Each number is 200 + 20 x the weight over its row's rms, rounded and kept within 0 to 999. Layers, rows and columns count from 0. The size before them is the row's rms in percent of the matrix's.

# up: layer 5 MLP up, 2048x512, rms 0.041, rows 887-913, columns 384-511
# down: layer 5 MLP down (transposed), 2048x512, rms 0.041, rows 887-913, columns 384-511
up887,111,217,185,207,203,216,201,197,242,187,193,182,203,183,183,188,215,197,197,207,192,210,162,207,232,198,142,171,213,217,170,210,205,186,197,197,195,222,201,204,146,203,225,223,223,183,218,212,236,192,206,186,210,180,213,177,184,243,243,219,203,207,212,202,193,200,244,217,192,223,194,209,217,229,185,209,209,182,197,200,211,185,212,200,194,191,187,199,199,171,188,216,160,200,177,193,244,220,152,205,204,220,230,202,195,203,209,220,199,207,195,223,208,212,213,225,180,178,186,208,158,197,197,207,209,192,209,207,200
down887,110,180,210,228,191,194,197,184,164,234,206,192,203,193,205,202,202,206,211,177,183,175,199,213,203,195,224,221,197,191,230,212,185,192,210,199,192,196,202,181,246,223,189,182,179,197,189,196,172,182,187,232,181,197,186,233,186,178,191,190,222,190,212,180,206,228,158,197,209,187,210,211,182,180,204,213,185,195,197,195,201,200,180,196,216,199,196,185,203,228,213,182,235,199,216,218,173,197,211,190,206,234,177,217,196,194,203,172,230,195,195,185,170,218,210,192,229,217,200,181,224,217,223,196,189,235,201,185,186
up888,099,189,166,185,168,245,161,198,225,190,206,188,224,210,212,190,210,188,188,181,224,234,170,239,205,195,184,178,203,167,207,189,191,248,196,211,203,233,177,239,228,226,204,190,216,199,183,233,198,190,193,174,184,206,190,224,232,216,185,228,210,201,185,226,225,181,228,209,196,174,180,207,212,208,205,169,213,201,195,221,197,211,158,229,198,225,219,187,171,189,214,220,183,221,215,193,171,194,229,194,192,196,201,192,210,192,219,198,223,259,206,204,186,215,231,199,182,182,212,200,207,202,171,194,204,190,194,177,208
down888,098,184,202,204,234,211,219,224,167,184,184,210,202,211,190,183,198,222,197,219,197,180,246,191,209,183,231,230,195,232,195,225,180,161,208,187,185,192,212,197,179,195,250,244,214,194,248,216,209,197,208,211,177,209,184,160,185,198,235,195,168,219,236,198,197,202,199,210,192,181,155,170,211,246,210,168,209,186,211,187,219,189,243,186,197,185,208,187,226,206,184,197,176,186,186,165,227,222,171,226,195,221,193,204,196,225,190,207,172,209,186,202,188,210,197,196,234,186,217,204,229,173,195,219,191,189,241,209,184
up889,099,175,183,209,205,204,185,230,213,230,220,196,189,188,201,246,181,220,194,212,231,221,168,241,192,194,185,162,200,201,207,196,218,194,261,203,227,156,199,195,175,256,241,194,202,211,138,225,191,219,186,205,242,219,187,183,181,225,200,205,232,218,223,199,206,219,206,203,194,212,192,207,181,197,187,215,172,206,207,183,190,190,191,167,180,204,206,191,210,165,208,221,222,202,210,226,203,181,186,205,209,202,226,215,208,197,223,247,210,208,219,198,224,189,208,217,192,234,219,202,190,191,143,201,196,170,214,213,232
down889,104,181,185,226,201,192,184,228,235,263,207,222,196,215,176,206,190,214,220,190,199,194,188,232,197,198,223,186,223,168,176,235,197,240,197,201,234,243,179,207,171,197,228,205,188,183,168,221,161,224,222,206,222,196,259,205,235,217,193,175,224,195,200,220,245,184,195,196,195,238,208,201,211,202,188,253,164,228,216,207,218,214,200,171,209,192,200,235,144,196,194,168,193,213,224,194,215,189,177,181,231,239,204,198,207,199,193,183,201,233,197,176,197,192,199,211,216,195,192,198,194,198,182,211,184,219,225,203,183
up890,104,186,166,208,191,192,213,210,207,243,190,195,167,179,189,204,217,208,184,197,186,218,211,204,171,203,203,223,189,206,188,173,191,227,239,205,193,240,182,234,219,198,198,190,186,174,187,173,198,204,211,152,197,186,172,193,193,185,209,206,214,192,141,153,192,195,203,184,212,159,164,185,193,199,182,188,225,216,196,181,201,212,181,232,200,203,175,216,197,218,199,188,198,187,200,214,199,204,222,202,269,206,203,217,180,229,184,217,202,215,204,229,210,229,164,191,210,186,186,192,210,191,201,194,204,207,192,222,191
down890,107,253,205,218,197,162,199,190,178,164,232,197,209,184,227,182,209,206,215,219,213,187,171,188,186,216,199,205,170,178,236,181,208,223,206,224,218,224,233,196,165,182,216,182,202,235,215,226,198,201,211,154,210,214,224,218,186,223,211,168,205,181,203,198,204,199,179,231,214,223,212,235,219,217,200,181,174,212,184,208,175,252,203,196,190,167,178,234,193,227,218,237,210,217,219,145,217,181,179,219,151,191,202,199,194,177,213,201,197,196,203,221,217,186,234,227,218,210,185,201,194,262,183,216,194,188,175,213,208
up891,103,208,216,199,233,214,203,208,184,200,181,194,190,215,245,217,220,204,208,145,180,212,209,185,220,226,213,184,197,201,240,174,185,186,194,193,202,197,212,188,169,185,186,182,203,188,248,184,188,228,248,154,200,203,214,227,166,201,214,225,183,162,178,177,205,172,194,177,218,211,195,170,228,199,203,202,225,156,190,200,200,202,211,190,189,180,156,186,183,215,204,230,227,187,190,202,235,201,167,189,211,182,194,158,198,223,206,161,187,211,207,227,190,214,164,193,235,203,154,163,184,193,201,232,217,185,194,200,224
down891,099,166,208,239,206,213,191,227,211,181,163,217,214,208,187,199,197,225,242,201,207,228,193,182,180,200,184,202,189,211,205,191,227,188,206,217,201,178,216,242,223,180,205,200,208,221,175,200,188,199,200,227,215,205,167,217,181,197,187,185,200,210,182,216,218,211,210,198,242,155,201,178,214,202,209,243,206,222,222,211,222,183,162,179,227,203,217,218,187,197,222,159,161,204,215,187,212,200,219,212,195,162,173,189,223,195,204,179,198,198,260,261,214,213,176,193,193,232,192,232,157,221,159,180,212,149,185,208,203
up892,101,185,182,169,231,195,189,215,233,215,198,230,209,196,190,184,216,194,192,213,152,200,191,196,204,189,169,191,197,184,221,208,195,188,198,177,188,178,176,199,201,182,196,203,210,187,199,208,183,222,191,221,193,181,191,183,180,195,208,176,171,206,221,256,179,218,188,157,177,171,203,163,215,193,204,203,201,204,191,207,203,204,181,215,217,194,209,229,174,189,180,227,200,214,143,183,181,175,225,235,165,182,186,211,189,213,148,208,168,181,235,196,220,182,213,221,217,222,176,204,200,252,203,209,174,186,172,199,235
down892,102,223,170,189,264,189,194,219,183,210,206,173,181,205,216,178,214,188,221,187,185,207,190,184,210,231,185,245,186,199,165,194,222,193,204,222,160,175,165,188,219,189,222,200,155,201,197,214,204,172,221,210,189,193,202,184,244,210,203,236,209,223,181,178,189,214,206,196,178,202,209,215,236,211,191,156,180,223,208,224,234,177,206,223,179,200,191,187,217,210,193,241,215,205,187,189,192,198,216,195,215,185,212,224,186,227,165,214,224,183,190,196,242,196,162,183,220,171,182,205,208,197,194,207,209,184,188,193,226
up893,093,239,206,190,221,203,174,185,212,194,218,225,187,202,196,197,219,184,204,163,186,206,200,217,252,196,200,195,170,233,215,170,187,166,176,202,206,196,209,177,189,203,211,178,164,199,221,217,179,197,185,213,188,200,205,203,191,219,201,229,218,208,195,194,162,206,189,209,220,192,188,193,183,214,191,177,207,208,199,190,247,181,202,205,211,188,190,185,171,190,216,184,193,205,187,221,170,209,182,232,210,221,212,202,216,169,204,195,205,192,213,160,222,217,184,215,196,203,181,231,175,209,190,183,207,171,220,206,230
down893,095,195,223,210,196,221,216,200,182,174,187,225,178,230,225,201,204,207,218,216,192,205,197,209,196,190,149,233,202,191,205,200,222,223,189,185,196,188,153,214,236,183,193,230,162,170,176,185,214,207,229,176,186,203,206,200,184,189,171,142,150,223,171,168,217,203,202,193,150,178,164,178,235,208,230,207,185,179,174,183,191,181,214,182,200,190,166,210,173,204,210,210,193,202,201,192,212,198,180,233,219,163,196,192,188,189,188,173,214,200,240,199,191,218,236,207,193,193,216,220,210,238,232,129,176,197,207,187,207
up894,093,197,197,194,197,247,195,204,235,224,203,191,207,184,199,248,227,210,199,161,204,187,188,231,166,200,182,222,159,204,204,220,221,189,170,173,214,206,193,178,182,232,213,203,195,227,202,241,216,209,188,199,204,215,204,239,205,195,230,186,240,198,192,212,219,149,169,205,219,182,209,162,210,201,192,210,217,176,216,243,187,198,229,148,210,149,217,178,252,187,202,221,184,204,212,219,194,224,202,172,237,194,187,185,214,193,198,167,190,197,197,191,162,198,213,189,214,199,153,200,209,192,187,207,205,162,216,189,206
down894,101,210,199,233,202,212,209,192,200,183,227,180,222,198,184,224,183,215,208,210,224,170,209,214,189,194,206,202,200,168,179,187,168,192,230,203,196,188,199,193,194,199,193,216,189,205,207,224,220,185,212,174,208,189,182,203,157,181,245,172,119,171,225,214,201,195,208,193,185,196,173,214,195,165,206,218,183,194,191,174,210,203,187,175,169,205,180,232,191,193,233,153,193,198,206,209,198,203,198,241,175,195,219,182,199,235,204,180,180,210,201,173,186,216,192,188,195,192,217,188,211,202,161,235,209,197,217,234,236
up895,097,190,183,221,189,169,192,213,226,228,185,219,195,148,182,208,198,212,211,207,174,210,216,181,173,210,190,212,191,216,220,189,247,185,196,181,185,215,209,202,209,205,159,220,214,203,178,207,215,225,162,188,189,188,198,228,229,188,218,183,187,179,193,187,174,233,200,215,198,205,198,215,163,198,156,212,179,219,230,166,187,171,213,188,237,179,188,239,160,220,205,200,172,201,204,230,200,224,199,220,222,207,193,219,208,210,180,191,225,223,222,209,185,186,207,165,193,220,183,137,210,188,210,240,197,231,211,190,213
down895,102,187,186,200,224,195,205,203,228,202,211,215,241,175,223,176,180,223,192,185,217,207,194,228,190,202,219,204,200,198,166,184,201,218,215,210,204,230,188,165,250,189,204,181,231,177,202,203,198,211,166,174,184,240,199,224,212,198,206,200,207,202,204,189,180,210,188,185,201,184,246,191,195,188,224,163,188,211,190,217,203,221,246,195,209,221,208,177,207,196,199,201,197,202,209,186,181,179,219,196,209,220,199,206,205,225,174,213,224,187,215,225,179,181,199,220,232,224,198,204,199,227,237,238,195,198,181,237,218
up896,106,197,231,222,167,187,180,182,143,180,191,191,190,180,238,187,226,167,184,190,220,234,194,208,211,192,183,189,192,176,201,186,195,190,238,182,242,175,209,200,176,186,163,222,196,211,133,223,184,232,189,193,207,196,171,187,215,201,216,207,181,197,220,193,193,207,201,196,192,213,171,183,216,206,213,199,188,193,168,202,208,183,175,212,206,160,175,229,180,211,184,158,178,177,171,218,214,224,204,192,212,185,186,199,209,209,198,230,201,208,178,168,199,217,198,205,192,219,179,207,191,213,198,206,192,176,198,166,167
down896,101,144,208,224,212,191,175,211,208,191,210,199,202,209,214,187,178,203,200,205,200,221,204,172,182,219,194,220,206,228,212,190,207,196,226,223,169,190,223,207,216,194,195,219,158,185,216,210,197,188,171,219,178,225,208,194,207,203,211,242,182,190,180,205,212,206,214,152,216,195,204,217,198,209,196,189,151,195,227,187,201,198,212,242,166,176,206,181,182,233,223,168,228,192,217,202,218,177,212,178,215,204,196,187,174,220,194,225,166,222,212,212,189,202,211,172,203,198,182,203,186,220,184,183,189,174,224,217,230
up897,099,206,212,199,239,203,200,204,248,191,201,214,203,205,210,210,207,174,217,195,196,223,180,209,204,152,171,196,217,190,178,166,228,217,204,206,169,163,258,216,196,200,210,182,202,204,195,174,204,186,191,209,175,191,231,215,206,159,213,186,181,189,201,186,194,207,193,189,184,194,198,166,167,191,219,194,232,159,187,223,158,199,212,208,236,204,190,171,217,185,202,200,211,206,217,207,205,211,192,219,178,209,215,191,197,176,213,177,202,220,162,212,204,190,203,229,158,183,222,177,234,189,172,197,261,179,203,182,174
down897,099,196,171,210,209,200,201,220,169,188,188,215,219,208,159,218,229,225,186,207,219,192,218,174,189,200,179,208,185,206,214,246,193,195,193,185,214,234,191,202,213,155,200,185,197,198,181,216,218,174,244,231,201,205,200,182,203,190,209,207,198,175,156,206,195,218,214,198,177,175,191,181,232,190,194,217,164,209,203,198,215,222,192,209,205,213,221,202,196,192,192,210,201,207,196,201,194,176,177,183,238,201,189,195,204,222,208,218,176,205,217,196,175,182,194,216,223,227,163,205,172,210,245,214,181,247,171,195,237
up898,094,218,174,211,196,186,174,206,207,230,219,215,191,245,203,190,200,192,196,162,205,206,199,190,199,227,251,193,239,193,196,216,202,235,192,219,216,202,175,174,233,204,212,218,216,211,181,200,200,195,212,187,184,187,202,223,167,185,178,184,216,210,213,204,196,209,205,195,197,176,208,197,208,226,185,205,231,230,200,172,210,177,236,207,184,174,210,170,173,170,193,200,210,217,208,212,183,202,226,193,209,206,193,230,208,190,221,203,209,181,218,210,224,212,195,200,173,181,191,209,210,186,201,193,226,219,198,213,223
down898,097,178,206,185,204,202,233,190,168,186,192,206,165,175,232,209,201,196,213,202,213,202,184,240,214,167,200,183,157,194,207,169,200,200,211,200,172,228,225,223,187,201,191,188,193,170,207,253,175,199,227,244,212,202,200,218,181,173,217,233,203,240,189,184,219,211,192,209,186,204,194,185,191,176,197,216,195,160,206,197,192,186,195,209,192,204,213,202,198,225,198,188,198,198,175,189,182,215,235,213,182,213,204,153,177,241,161,196,189,208,176,194,185,203,235,203,184,186,215,200,240,187,181,171,219,230,249,191,177
up899,109,164,194,191,158,204,174,175,177,239,207,194,210,185,201,194,231,184,162,189,219,201,196,185,154,203,206,205,203,186,171,226,195,186,201,208,227,221,197,207,204,197,184,183,240,187,177,202,206,187,209,194,211,176,182,200,232,220,235,202,212,184,194,197,227,185,172,170,215,201,220,196,165,184,180,196,164,185,211,203,213,192,201,193,179,192,214,188,210,232,185,193,237,256,206,215,165,237,203,208,169,202,197,151,214,195,196,235,169,217,203,175,221,193,191,183,215,214,160,191,213,212,200,213,180,207,204,227,213
down899,095,218,215,202,206,206,222,183,191,191,217,171,228,176,170,186,185,225,213,179,194,175,183,160,218,210,232,195,213,216,170,238,193,211,203,235,207,195,210,184,251,206,217,236,161,191,193,195,171,211,219,178,216,209,238,199,190,210,233,198,186,209,170,221,194,195,154,184,201,216,203,195,192,204,208,204,205,207,222,199,214,233,217,212,221,195,229,168,196,185,150,197,200,213,201,202,175,199,178,199,206,224,181,203,214,190,254,213,223,192,178,195,195,171,207,210,173,200,229,200,194,221,169,214,220,222,193,220,201
up900,096,215,238,189,228,197,215,203,163,197,202,199,184,201,212,236,187,136,233,185,185,208,217,200,156,226,179,200,222,173,216,237,192,211,210,188,210,223,164,174,149,169,196,201,176,203,218,219,160,174,160,212,192,175,186,171,177,184,195,201,217,197,198,207,204,185,214,178,199,158,196,188,203,217,199,201,213,177,222,228,177,200,166,165,214,194,185,181,196,191,217,216,184,197,187,198,198,188,214,196,212,176,176,184,169,181,216,231,225,185,193,190,213,214,199,189,192,238,191,215,232,221,175,207,176,197,199,163,177
down900,094,206,233,245,195,176,180,179,218,228,187,196,218,200,213,207,177,209,181,201,188,202,145,205,177,190,231,200,205,184,180,188,196,206,231,240,226,208,171,188,231,251,202,214,198,222,217,201,214,263,219,210,223,199,228,216,231,228,171,211,223,170,216,172,190,187,220,213,174,218,218,189,233,172,199,178,165,214,207,193,192,206,204,179,201,219,202,181,204,200,230,197,188,161,168,188,178,192,143,200,233,222,212,173,221,228,215,202,200,211,195,185,192,202,205,192,220,195,214,178,201,223,188,186,191,188,198,209,229
up901,104,200,205,250,215,204,197,226,181,189,210,201,231,176,171,212,191,189,235,192,194,219,170,242,191,244,184,192,184,200,212,191,232,194,165,224,209,172,191,173,213,196,179,197,200,181,218,163,193,185,230,191,183,186,173,173,196,227,201,212,235,161,228,179,205,202,204,171,191,220,209,192,205,220,201,179,211,203,183,232,231,243,202,222,198,169,222,206,182,194,239,226,194,211,193,229,186,205,208,199,201,218,213,217,196,165,212,175,224,206,183,219,182,186,251,218,197,191,207,198,193,172,182,225,204,191,213,212,192
down901,111,210,217,204,217,205,207,219,189,224,190,185,216,172,202,210,188,216,152,209,188,185,236,204,217,222,220,234,210,210,210,201,197,213,199,216,194,180,188,215,177,220,210,226,207,199,208,150,229,242,179,136,174,176,203,204,228,197,189,190,208,195,211,158,200,182,203,222,214,224,202,216,204,193,161,197,222,189,160,187,220,202,212,206,184,195,194,196,219,200,165,198,198,219,203,218,226,201,227,201,220,205,219,181,197,211,224,205,192,198,225,201,205,209,235,207,243,204,217,240,188,209,171,175,168,222,193,183,202
up902,097,216,215,206,163,202,222,241,176,196,179,214,204,188,203,180,206,176,195,214,221,199,187,239,226,182,186,190,206,199,193,193,192,199,178,164,201,206,182,189,208,172,178,210,171,208,187,198,215,207,218,180,174,196,168,168,224,187,191,172,214,209,214,212,215,209,218,192,248,177,238,166,219,217,183,241,207,228,179,238,198,181,199,224,209,172,179,182,201,159,211,190,229,224,169,219,203,207,235,212,205,228,218,219,176,164,190,193,190,253,198,217,217,212,239,229,191,185,208,204,192,194,182,213,209,176,244,223,195
down902,095,175,217,206,208,235,222,209,197,224,199,238,220,225,184,219,193,199,191,219,215,180,213,192,217,189,194,202,193,188,221,208,162,166,199,212,193,149,186,190,201,239,209,209,199,202,198,219,207,209,214,198,188,192,241,237,203,198,205,199,185,195,185,187,190,231,250,211,205,221,190,214,253,176,188,177,221,196,184,205,182,191,207,186,148,207,192,195,222,236,202,233,198,189,165,177,218,225,201,221,192,186,194,189,192,192,186,217,214,189,193,194,159,204,221,215,223,217,220,217,230,146,248,184,193,184,190,190,228
up903,097,199,180,198,181,159,176,200,193,138,146,207,203,248,186,211,213,210,198,205,175,223,232,202,189,190,195,197,202,203,245,200,180,186,217,191,242,163,191,150,228,195,173,202,218,187,188,204,217,217,205,206,172,188,170,227,204,196,161,177,210,203,198,234,186,215,217,202,203,146,207,197,217,225,220,174,203,183,190,201,187,208,234,245,188,190,210,195,204,189,208,208,223,169,210,193,202,199,221,202,204,192,194,208,211,223,184,186,201,229,195,200,199,227,225,151,228,236,169,185,188,197,198,180,187,218,204,242,201
down903,097,199,206,216,243,214,194,210,208,209,188,210,223,186,224,220,221,203,223,211,220,182,238,202,207,183,210,195,184,161,189,222,203,228,164,175,190,208,200,208,233,185,224,201,189,201,217,184,178,194,170,208,185,220,178,194,206,212,226,240,216,192,210,192,195,181,208,211,216,208,201,177,204,214,203,211,219,212,205,190,196,189,172,164,219,186,177,209,186,189,171,218,214,216,235,184,200,188,190,186,238,215,159,212,229,211,197,240,166,216,169,200,189,206,176,228,171,178,189,213,215,212,221,229,178,199,209,188,204
up904,099,210,175,202,175,195,245,207,209,226,183,203,188,208,221,166,188,189,233,209,215,191,212,185,196,174,205,229,210,192,203,233,155,194,234,185,201,214,151,197,171,196,227,217,211,184,178,215,232,188,208,192,208,178,192,209,159,203,187,166,193,212,210,230,174,200,216,175,201,181,186,169,169,209,191,184,231,211,198,182,197,205,236,180,224,189,189,200,195,217,188,191,177,204,197,180,193,203,175,205,231,185,195,181,228,193,199,189,228,201,215,234,191,192,181,206,206,164,212,244,216,205,227,175,217,179,204,207,206
down904,102,187,214,187,172,200,184,184,242,187,231,181,179,170,200,198,193,214,225,176,240,200,195,232,186,196,194,228,237,203,174,199,190,191,233,199,198,219,180,183,189,139,204,199,189,246,235,157,213,192,210,209,211,183,146,201,178,193,204,191,178,161,187,179,172,189,208,205,210,194,196,215,194,229,192,240,214,214,164,212,167,185,213,191,226,216,197,199,185,190,268,213,199,210,201,205,206,205,210,190,186,234,171,180,233,223,197,198,192,178,222,162,191,173,237,217,195,184,161,238,190,202,203,189,179,215,176,168,244
up905,107,158,194,197,189,231,193,223,184,212,203,198,190,213,228,194,218,192,222,182,194,228,215,191,198,184,196,215,169,201,220,199,221,201,219,217,208,165,210,176,206,210,174,211,208,216,185,213,179,193,182,202,201,163,191,176,235,236,216,183,177,199,219,210,177,200,228,232,212,162,180,178,221,229,186,201,209,190,178,225,215,208,232,181,150,170,233,208,201,206,185,201,213,206,210,194,184,176,216,187,219,214,192,191,231,208,175,194,214,207,205,218,247,164,206,228,159,173,192,168,177,182,230,211,195,218,177,239,190
down905,099,254,169,175,196,184,209,217,208,155,199,225,205,206,188,207,171,199,236,204,209,214,243,210,186,161,213,208,193,185,187,197,191,173,215,199,195,215,198,206,200,237,199,184,195,223,205,202,224,197,175,194,187,204,166,169,221,196,213,184,189,200,184,221,211,206,204,196,200,163,192,167,215,239,188,187,220,138,179,201,220,186,197,188,200,250,209,200,200,185,174,196,214,246,218,205,231,193,200,208,189,184,205,188,196,185,242,221,184,169,184,175,199,218,190,190,189,187,203,205,237,214,196,203,196,187,176,193,195
up906,106,177,170,196,172,188,198,194,147,211,202,233,237,207,177,197,210,190,214,179,208,221,174,198,204,191,220,223,196,200,150,210,191,184,225,228,201,204,204,218,182,233,191,220,207,198,193,239,163,242,178,190,233,172,212,121,228,195,217,204,191,211,171,202,169,206,227,171,218,198,170,167,215,188,197,190,198,197,189,209,215,197,225,186,184,184,221,212,173,226,209,183,172,175,207,215,176,202,196,200,191,179,197,213,198,180,193,200,148,216,212,190,152,192,218,237,225,201,200,209,173,183,245,187,237,196,215,190,240
down906,101,247,202,192,217,183,192,233,200,211,192,153,163,180,202,201,163,215,193,195,193,201,181,231,179,214,164,166,218,228,238,208,225,180,188,183,189,202,218,200,223,213,188,186,189,186,180,174,192,203,200,236,169,227,206,195,187,202,203,207,188,200,194,209,259,224,223,213,203,215,191,215,186,192,220,188,215,211,172,218,196,180,177,221,198,209,178,210,217,184,204,216,216,184,177,207,212,160,185,206,190,182,193,211,230,200,217,174,203,183,188,237,214,180,188,183,181,185,177,189,206,219,189,201,177,221,200,199,199
up907,090,217,198,193,215,208,224,223,221,172,202,209,179,206,221,122,211,164,177,175,210,213,228,228,231,198,170,209,213,183,228,215,220,228,229,185,213,202,184,189,198,187,223,178,194,194,202,203,210,181,217,202,216,194,177,171,207,153,209,219,217,200,227,194,200,197,200,212,223,221,197,170,184,203,206,167,231,197,209,216,186,193,224,225,192,201,201,211,159,186,211,229,193,226,171,199,225,203,198,207,248,184,222,183,202,178,225,203,219,224,165,210,197,213,182,213,181,211,173,210,182,189,231,211,220,216,224,202,189
down907,091,181,176,217,173,178,223,180,195,241,212,208,183,178,193,214,217,210,225,213,185,188,174,182,166,175,202,207,212,182,201,227,196,188,189,225,227,188,196,192,185,197,179,240,204,201,163,186,199,207,232,201,202,190,182,204,201,243,212,203,173,197,194,222,220,206,194,202,213,200,196,175,225,209,203,211,214,157,214,195,194,218,204,198,224,185,182,233,223,195,205,202,206,208,195,210,213,191,197,190,147,227,198,224,188,218,211,200,174,195,237,171,221,219,195,198,194,155,208,213,233,190,197,168,223,177,178,195,205
up908,105,246,189,228,193,197,205,169,207,192,190,210,201,198,246,221,229,216,212,217,197,227,213,190,211,214,162,215,185,195,204,205,211,193,234,188,221,192,192,196,206,212,199,242,194,208,159,188,194,233,238,196,185,182,195,206,249,192,195,185,212,183,231,187,220,198,202,193,176,214,135,209,226,215,158,210,233,209,214,153,182,195,214,208,188,205,214,212,231,207,175,208,191,201,219,222,202,207,197,184,194,198,221,187,217,212,182,217,185,147,209,169,199,219,173,211,181,197,217,212,207,194,181,204,220,190,244,233,182
down908,108,200,222,242,196,210,197,220,234,176,172,215,220,207,219,201,157,174,221,196,197,213,258,215,197,196,203,207,225,237,184,203,188,169,195,224,208,186,229,212,208,211,192,160,183,201,234,205,191,190,203,175,210,228,176,251,206,206,181,192,239,220,146,183,206,205,195,238,217,220,197,230,198,210,205,168,207,156,196,203,210,201,211,171,194,210,234,193,212,222,248,198,175,196,181,192,173,191,177,206,202,204,190,255,208,183,240,228,187,177,164,155,213,206,199,189,192,160,202,199,192,204,215,182,180,192,208,231,210
up909,110,221,204,197,182,205,199,217,223,168,199,224,216,203,160,203,161,197,209,183,207,212,199,176,198,252,207,234,184,197,198,205,223,193,183,185,208,250,204,203,203,225,239,236,208,203,216,198,192,218,203,192,229,196,190,217,211,212,180,205,230,185,190,196,169,178,215,224,211,203,209,139,198,207,206,192,197,176,170,178,208,209,223,185,159,188,188,185,212,175,205,203,210,228,148,215,204,212,213,199,178,243,199,182,213,196,188,182,176,203,187,205,185,220,214,210,192,193,172,223,226,235,239,216,192,205,244,233,195
down909,110,189,203,205,191,193,198,235,172,179,188,215,218,196,201,209,171,179,193,201,198,219,180,205,241,195,198,188,175,205,197,172,229,205,182,195,217,212,202,169,226,191,189,193,176,194,201,194,191,221,205,241,195,210,201,201,175,201,206,172,201,233,203,212,189,235,192,213,205,207,209,176,190,231,223,178,229,209,195,245,205,218,178,161,167,231,192,174,200,180,206,211,189,179,197,181,191,207,221,236,202,208,159,194,214,184,209,231,157,192,216,187,163,195,195,190,191,226,234,227,211,213,227,194,181,179,216,240,204
up910,105,170,218,197,190,171,207,240,182,204,226,207,197,205,200,229,199,214,200,209,202,188,204,194,202,226,207,203,233,210,188,230,210,191,199,165,177,196,172,166,209,218,196,201,172,190,211,212,173,221,204,219,176,199,234,199,169,153,170,189,197,227,203,196,208,190,165,220,183,214,171,226,206,206,194,204,213,225,231,234,206,202,209,177,215,174,216,199,198,181,198,211,199,196,194,185,189,204,194,183,222,206,169,196,225,206,215,187,214,210,180,189,238,214,190,196,166,190,192,212,159,212,215,196,235,201,189,202,186
down910,108,239,172,195,201,214,198,205,194,190,217,193,213,226,190,198,190,162,208,203,211,176,188,245,231,175,231,173,176,188,210,190,179,211,215,169,220,236,201,217,191,216,184,170,197,188,218,217,174,225,227,162,168,199,204,231,188,195,178,175,204,207,186,188,201,192,216,228,213,243,213,184,218,161,239,215,180,186,202,190,230,169,198,231,205,197,215,197,202,218,210,190,175,198,210,226,191,171,188,186,195,216,221,194,183,202,178,163,172,205,220,188,185,195,197,171,183,209,193,253,193,191,203,183,190,229,218,215,225
up911,099,200,215,204,164,190,183,191,186,188,193,229,175,190,169,201,199,181,180,215,197,211,194,209,200,186,184,207,225,187,219,214,202,178,197,180,163,200,216,200,210,189,211,208,218,164,198,164,210,201,226,199,181,183,206,187,227,162,179,215,198,229,168,171,210,202,237,212,164,199,186,234,184,246,197,171,197,205,194,221,203,212,168,213,174,186,216,211,168,193,211,222,186,219,215,181,164,226,182,221,225,189,186,178,224,195,196,204,199,180,192,171,221,190,204,231,174,236,185,228,197,195,190,190,177,203,193,207,217
down911,098,175,227,178,199,205,181,196,226,190,200,190,178,226,187,230,171,199,184,210,201,226,223,185,189,208,201,230,187,203,197,204,208,205,190,231,221,183,191,183,199,191,211,167,182,206,213,210,193,209,206,189,210,191,189,223,189,225,227,167,180,211,191,176,219,202,158,205,235,218,218,173,214,197,224,239,237,195,240,183,219,192,221,196,187,219,195,199,202,211,196,169,200,208,188,186,187,200,213,198,189,234,194,237,211,222,211,185,184,233,215,205,205,207,214,200,190,200,250,177,201,225,205,208,225,198,183,215,184
up912,103,243,223,208,168,181,175,204,223,195,203,209,198,209,183,195,180,193,217,217,192,206,222,223,164,209,202,230,208,238,204,179,194,224,175,216,204,182,206,153,199,234,214,207,210,189,224,187,168,233,202,205,192,189,158,178,164,171,194,211,236,154,193,221,198,207,194,183,190,190,242,179,231,173,202,247,183,203,183,185,215,187,165,199,207,177,177,231,197,198,213,225,208,199,187,141,245,200,191,210,209,168,239,177,205,214,213,191,211,172,176,180,242,253,238,163,210,207,196,191,202,200,226,200,220,203,207,197,193
down912,101,192,193,219,195,175,202,162,184,231,213,189,193,219,158,197,241,214,206,227,201,183,223,202,189,171,204,212,213,196,231,210,233,215,251,209,213,207,189,177,214,182,171,219,192,193,198,224,208,170,191,196,208,220,237,189,256,194,206,204,201,179,195,176,217,195,207,204,204,202,217,188,167,195,198,216,180,215,199,216,205,233,207,196,210,153,187,247,196,196,174,171,226,218,209,207,196,183,171,227,195,215,187,237,229,174,205,218,207,227,192,195,207,193,209,217,241,203,199,233,208,172,226,237,186,230,178,229,208
up913,096,190,174,202,155,241,214,187,189,164,239,228,208,237,209,212,177,155,195,218,200,200,196,203,185,202,199,178,215,200,204,200,230,187,211,222,210,233,178,225,195,206,198,210,223,204,200,172,184,224,184,211,176,190,206,226,206,200,163,188,226,180,188,207,186,203,194,204,205,184,182,190,176,171,172,221,206,231,203,202,192,207,190,216,210,202,201,245,217,201,200,222,176,205,188,229,212,173,224,166,208,199,214,218,219,159,192,202,225,187,213,228,229,200,225,140,237,202,215,200,184,193,163,201,189,174,212,212,202
down913,098,179,217,227,218,233,205,220,207,216,192,219,210,189,229,203,197,217,196,180,206,199,200,194,209,221,223,215,176,199,220,153,217,212,208,196,228,194,212,188,210,183,190,229,185,180,203,228,204,239,185,181,202,206,186,240,192,205,164,185,193,180,204,184,179,183,215,194,177,216,250,222,163,185,207,228,175,222,149,205,194,197,188,196,220,230,221,235,175,189,211,192,209,199,191,192,206,193,196,201,199,213,206,167,167,224,210,249,221,219,196,204,196,209,228,221,203,206,213,198,172,195,226,180,232,182,216,187,192